Part of a small language model's weights.
Size: MLP 768 squared ReLU, vocabulary 1413, 5.01M parameters.
Architecture: no biases in attention or MLP, normalized queries and keys.
Training: 346M tokens, 5283 steps.
Each number is 50 + 10 x the weight over the matrix's rms, rounded and kept within 0 to 99. Layers, rows and columns count from 0.

# layer 7 attention key, 192x192, rms 0.169, rows 164-191, columns 48-95
51 50 50 50 50 49 50 51 52 49 49 51 52 50 50 51 48 49 49 48 50 49 48 51 51 49 50 52 51 51 49 49 47 50 48 51 51 51 48 51 51 50 48 52 51 49 49 50
51 49 50 50 51 49 50 50 51 50 50 52 50 48 50 51 47 49 48 48 50 49 49 50 51 50 49 50 51 51 50 49 46 50 49 51 51 51 48 51 52 50 47 53 50 49 50 50
49 50 50 50 52 49 51 51 52 50 50 52 49 50 50 50 48 51 50 49 49 49 49 50 52 50 47 49 50 49 50 52 49 50 50 52 51 50 49 50 50 49 50 51 51 50 51 48
50 51 51 50 49 53 51 51 49 49 48 50 48 51 50 48 52 52 51 53 51 50 50 50 50 50 50 47 49 48 52 51 57 50 49 49 47 50 53 49 46 50 52 46 49 53 50 49
53 48 49 49 49 49 48 51 51 50 53 51 51 47 49 52 51 48 48 46 52 50 49 51 51 50 50 55 52 52 48 45 44 50 52 49 52 52 46 51 52 52 44 58 50 46 51 50
48 54 52 51 50 53 52 51 47 49 46 49 47 52 52 47 51 52 50 55 49 50 50 50 49 50 49 44 48 48 51 53 56 49 48 47 51 50 54 47 46 49 53 43 51 53 49 48
51 47 48 52 51 49 48 49 52 52 53 50 51 47 49 54 49 46 48 46 49 51 51 50 51 50 51 55 52 52 47 46 44 51 51 49 50 51 47 52 55 48 46 59 50 45 49 51
52 52 54 48 46 50 51 48 50 49 49 46 48 51 50 45 53 49 52 53 54 50 52 51 49 51 50 48 51 51 50 48 49 48 49 46 50 50 50 49 47 53 49 48 50 52 52 49
50 56 52 45 45 52 52 48 48 50 46 50 51 53 51 47 52 53 51 57 54 51 50 50 47 52 52 45 50 52 52 48 53 50 48 47 50 50 52 52 43 53 53 43 52 54 50 50
52 51 51 48 45 51 45 47 51 48 50 45 46 49 51 47 51 49 48 51 54 50 53 51 49 54 50 50 55 50 51 45 48 51 51 46 49 50 50 48 46 54 47 51 52 49 51 49
50 44 54 56 51 49 51 51 50 53 51 51 46 50 48 55 54 46 53 45 48 47 50 48 53 51 48 51 47 51 45 47 45 47 55 50 48 50 50 46 57 44 47 53 48 46 50 53
54 51 49 47 43 49 44 48 56 47 51 42 47 50 54 49 52 43 48 48 52 51 49 54 48 49 51 54 51 50 50 43 49 52 50 48 49 54 47 49 48 53 46 53 52 46 52 50
57 47 50 53 59 53 47 45 51 54 61 46 36 45 50 59 50 44 49 45 53 54 59 51 49 57 53 57 56 52 44 44 39 46 62 41 49 50 47 44 63 47 37 54 52 42 50 51
55 48 53 46 55 52 58 47 57 50 47 51 54 45 46 54 48 56 58 54 56 52 50 49 55 46 54 49 57 45 52 59 56 52 42 53 48 42 56 50 47 46 53 46 46 52 42 49
56 48 51 54 45 44 49 48 58 55 54 45 56 57 45 46 58 49 43 49 50 44 42 56 51 44 50 58 49 47 43 46 49 55 48 52 48 58 44 55 52 51 49 56 58 51 50 57
48 55 59 43 55 51 50 55 45 50 42 68 48 55 58 58 54 37 51 40 55 50 41 45 55 61 38 52 51 53 51 44 47 57 58 51 48 61 49 39 51 46 51 56 46 48 39 43
53 55 45 46 52 51 54 37 58 56 61 45 42 50 56 55 50 46 48 48 59 51 47 58 45 54 49 53 54 51 46 43 44 58 53 49 58 60 53 38 49 56 54 46 66 48 48 50
28 53 37 68 33 43 19 64 30 54 34 61 53 77 58 31 62 38 42 27 38 38 50 51 65 65 19 52 35 52 55 42 41 51 51 59 53 88 44 46 42 72 68 77 60 61 58 46
39 46 67 59 35 42 56 58 39 74 59 33 56 71 28 75 47 58 70 43 48 63 65 49 70 59 48 24 41 39 19 63 50 27 42 49 65 35 60 44 25 56 62 79 23 42 58 18
64 59 30 45 65 28 57 60 45 71 51 28 82 50 67 46 52 54 83 42 48 69 47 49 28 30 64 46 44 70 60 15 56 47 39 28 59 39 44 46 49 43 76 24 52 37 56 62
74 51 81 46 63 52 42 63 68 59 54 61 67 44 37 33 58 43 68 43 51 82 25 76 62 39 44 59 07 72 54 48 57 75 45 47 37 55 52 06 48 58 70 11 51 64 49 53
63 79 34 36 55 55 44 47 33 72 34 66 45 60 43 36 51 22 39 52 20 68 42 66 50 57 00 73 47 25 37 45 80 67 18 82 36 86 58 53 34 17 59 43 17 48 22 53
58 52 11 71 54 58 49 55 37 41 35 50 47 53 65 50 05 56 45 62 58 32 36 65 35 57 35 51 56 83 57 42 33 68 39 53 36 38 28 55 56 62 53 18 60 31 74 69
37 59 80 23 11 39 74 39 23 23 59 46 71 73 51 72 69 47 44 80 60 04 47 54 33 78 94 63 18 30 46 73 50 47 99 60 63 60 48 55 43 33 45 54 46 30 61 29
86 63 52 60 41 51 73 48 59 57 52 67 44 68 63 25 47 81 35 68 49 34 31 50 34 49 35 61 35 49 55 59 78 52 86 50 32 68 65 55 68 77 42 39 33 71 79 32
87 60 39 37 22 13 38 29 66 25 51 42 70 31 39 72 51 61 25 34 68 62 42 22 55 57 20 50 41 69 85 49 75 62 75 68 49 53 31 96 22 44 58 80 54 41 57 38
37 31 20 41 42 62 51 57 52 51 99 76 36 54 18 50 25 38 50 55 18 55 43 85 55 60 37 40 52 76 35 26 68 72 44 36 12 17 37 43 82 48 38 60 69 39 20 71
38 68 61 35 65 10 53 44 25 05 54 24 27 34 31 12 46 56 38 47 77 79 71 36 14 44 48 54 19 77 57 53 66 41 33 35 88 45 13 59 70 58 51 50 31 47 54 34
# layer 7 attention query, 192x192, rms 0.167, rows 165-191, columns 48-95
49 50 51 49 50 49 49 50 50 50 50 50 50 51 52 49 50 51 50 52 50 52 52 51 50 49 48 50 52 49 50 50 51 51 50 51 50 52 50 51 50 48 50 48 51 50 51 49
49 49 52 50 51 51 50 51 52 49 48 51 51 48 52 53 49 47 51 48 49 47 49 48 49 50 48 51 49 51 51 49 50 48 49 53 53 51 51 49 50 51 48 52 50 48 49 52
51 50 48 51 50 50 51 51 50 51 50 50 51 49 47 49 50 51 50 48 49 49 49 49 48 50 53 51 49 51 50 49 49 49 49 49 49 47 48 50 49 51 51 50 50 51 51 50
46 51 52 49 51 51 49 49 50 50 49 51 50 52 55 47 51 51 51 54 52 53 53 49 50 49 46 50 51 49 49 52 52 53 51 50 51 53 52 50 49 48 50 45 52 49 50 50
52 50 50 52 47 47 49 53 51 52 49 51 49 50 47 47 47 50 49 50 50 52 49 50 49 48 55 50 50 48 51 49 50 52 48 50 47 47 48 50 49 51 54 52 49 53 48 52
49 50 51 49 50 54 52 46 48 47 52 50 51 51 53 54 54 48 51 46 52 48 51 48 50 52 47 50 50 51 52 50 48 47 51 50 51 53 51 52 50 51 45 49 50 47 51 51
47 52 47 51 52 48 47 50 49 52 50 51 50 52 52 46 47 54 51 58 51 54 53 50 51 50 47 50 50 48 49 53 53 55 53 49 49 52 51 49 51 48 52 46 53 51 50 50
50 53 50 54 51 47 50 51 49 54 48 49 48 49 51 42 46 54 50 59 49 54 51 51 51 46 46 48 51 49 47 53 56 56 51 50 49 52 52 49 49 48 55 45 51 54 50 52
44 52 50 48 54 51 51 48 47 49 51 51 51 51 55 49 50 50 50 55 49 50 53 50 51 54 43 46 51 49 51 52 54 48 55 48 51 54 50 50 49 47 52 45 50 46 53 50
51 47 50 46 50 54 50 48 51 47 52 55 50 50 48 53 51 46 53 41 56 47 46 50 49 54 51 51 48 47 54 48 45 44 52 46 48 47 47 51 51 50 45 55 50 50 51 45
47 53 46 48 51 52 52 49 46 48 53 52 48 48 55 44 53 46 47 52 51 50 51 52 52 58 47 48 52 53 49 50 51 49 56 48 47 52 53 54 50 49 44 45 47 45 56 47
46 49 52 45 55 54 49 45 43 46 60 50 47 55 45 49 57 45 51 50 51 52 58 50 47 63 42 48 56 53 49 49 44 57 64 43 42 50 53 52 55 47 44 44 55 43 65 43
56 50 54 54 52 47 49 61 61 46 36 51 55 34 48 66 41 45 57 37 45 41 35 41 48 44 58 53 53 53 44 50 49 40 38 57 65 40 56 49 44 60 50 61 49 50 38 58
50 51 48 46 52 49 53 47 56 48 48 42 50 48 45 49 52 50 52 42 54 50 45 51 48 45 62 55 50 47 45 47 42 50 37 59 52 52 52 51 54 55 48 50 51 56 52 49
54 54 55 70 47 50 58 68 69 38 37 65 55 33 45 83 47 45 54 25 40 25 20 41 43 49 63 58 30 61 57 32 39 34 36 67 70 42 37 42 43 56 39 81 41 43 26 64
44 56 47 50 37 54 54 57 34 33 35 46 47 38 54 53 57 31 50 60 63 41 24 55 61 60 61 54 55 51 55 41 37 48 43 63 48 57 57 56 52 49 55 58 38 53 63 62
58 49 46 55 45 50 29 45 28 36 45 55 37 55 72 42 53 61 37 57 54 39 45 62 53 67 39 67 19 46 66 27 43 29 43 68 56 44 28 48 59 46 36 52 52 31 40 56
57 45 48 48 44 50 23 46 49 45 38 63 59 59 21 65 52 37 67 49 55 36 45 36 58 59 57 20 38 48 06 46 54 35 60 52 66 45 43 44 15 71 70 41 55 39 56 30
57 38 57 34 52 35 81 61 48 46 20 62 97 58 61 55 41 34 51 31 39 55 26 35 60 39 70 29 66 66 67 02 70 48 78 21 37 57 32 46 76 62 85 26 46 67 65 60
66 48 41 47 23 40 50 49 48 44 67 36 60 48 51 59 70 61 36 60 32 25 64 61 40 47 31 64 55 67 51 52 60 63 18 52 43 50 53 31 65 61 71 35 18 31 17 72
52 38 17 44 70 53 47 70 21 37 57 47 15 30 69 58 72 43 60 46 62 61 41 26 81 28 38 66 20 24 26 62 42 77 24 55 44 46 53 73 51 50 42 58 27 33 50 41
69 19 47 49 56 42 41 78 51 33 55 21 42 41 72 43 02 66 73 45 72 58 49 51 57 40 49 50 59 49 60 66 22 42 74 48 28 77 21 40 71 62 79 49 59 55 44 74
36 61 77 58 03 41 64 55 61 69 46 37 32 53 56 45 19 52 41 55 25 38 47 52 34 35 70 62 50 36 61 84 61 64 52 64 20 46 42 54 44 80 35 78 64 47 68 48
61 59 52 43 38 41 53 42 62 61 69 86 46 60 52 14 26 51 60 70 62 51 53 56 48 43 52 69 50 28 33 56 41 45 51 65 36 70 54 55 47 33 53 53 39 50 40 66
59 88 47 43 66 40 57 59 67 49 53 60 65 25 65 50 71 62 15 29 38 66 49 58 52 39 64 55 35 41 67 59 40 21 53 40 37 59 38 99 45 58 45 82 22 48 31 07
55 62 40 51 44 57 40 02 54 18 52 73 10 71 16 44 64 47 18 18 20 53 47 36 58 58 60 49 61 73 80 50 46 61 52 55 42 62 88 57 71 51 60 51 38 30 44 60
28 77 61 51 29 38 61 66 58 56 40 11 27 38 45 46 64 63 45 16 47 53 67 47 21 60 52 40 47 92 71 32 52 49 62 40 78 60 38 28 35 34 61 34 46 73 33 88
# layer 7 attention value, 192x192, rms 0.229, rows 128-134, columns 48-95
56 30 44 42 36 45 60 65 40 55 45 52 62 21 40 44 45 71 40 38 60 60 29 62 49 60 51 54 39 38 69 41 46 62 52 29 53 48 42 49 53 71 31 51 47 55 50 53
42 54 53 66 54 61 50 40 60 67 66 42 39 45 78 50 55 44 39 54 34 47 48 43 58 53 48 49 60 24 61 21 45 36 37 41 44 46 49 64 40 45 59 50 53 45 47 44
39 45 67 53 58 54 59 29 41 56 48 51 70 65 44 41 43 33 46 31 26 40 31 57 41 46 59 48 49 58 57 39 56 72 27 48 40 40 50 42 59 65 36 59 51 11 58 43
52 41 83 68 54 79 45 30 54 59 45 51 56 51 41 51 48 41 47 58 36 46 38 51 59 47 58 33 73 70 56 65 57 35 63 58 49 52 53 52 47 45 40 30 36 32 60 48
55 59 31 31 36 57 25 47 40 36 52 23 50 55 60 60 45 37 41 43 52 51 33 49 70 56 42 49 45 68 59 54 40 49 53 55 60 39 63 55 63 60 41 62 43 44 35 39
52 45 60 55 38 53 34 32 43 39 48 67 60 35 59 54 57 08 45 60 49 80 45 48 56 54 74 68 43 41 49 44 40 27 81 60 58 74 62 55 75 46 50 59 60 46 39 56
49 47 64 51 51 42 47 34 48 53 46 50 59 58 49 59 34 64 43 46 46 45 36 67 42 50 32 63 37 38 66 56 46 51 54 45 68 48 67 53 46 43 52 45 36 86 35 46
# layer 7 attention output (transposed), 192x192, rms 0.287, rows 128-133, columns 48-95
55 59 45 70 50 54 53 41 51 39 73 40 59 41 09 65 55 61 31 32 22 44 58 47 56 63 54 55 45 60 29 32 47 49 49 72 39 37 55 54 60 62 54 51 51 39 52 57
44 61 43 58 64 55 45 54 60 49 29 52 30 41 43 39 42 42 70 82 64 59 51 40 44 45 53 50 55 66 46 58 57 64 64 48 54 69 71 46 49 42 46 36 29 57 46 60
38 46 40 42 35 44 53 58 55 26 66 52 46 45 56 61 36 65 74 43 57 51 48 36 61 54 22 68 62 49 35 39 49 41 56 47 54 72 64 41 57 41 52 52 53 55 46 45
49 54 52 36 31 36 30 55 49 34 46 37 50 43 59 58 54 54 52 42 64 50 56 67 40 50 36 60 40 29 62 37 66 67 40 28 46 58 55 44 49 52 25 61 50 69 46 55
53 36 59 58 54 59 55 51 57 63 53 45 46 64 29 36 31 62 53 53 38 45 65 42 48 35 22 66 54 49 50 57 50 51 37 59 48 51 59 48 25 29 69 40 56 51 63 55
68 51 30 53 68 57 58 59 40 60 55 68 47 57 52 46 50 56 37 73 62 34 49 32 42 67 52 39 61 19 58 37 52 74 40 27 37 55 48 47 64 60 51 48 44 46 49 63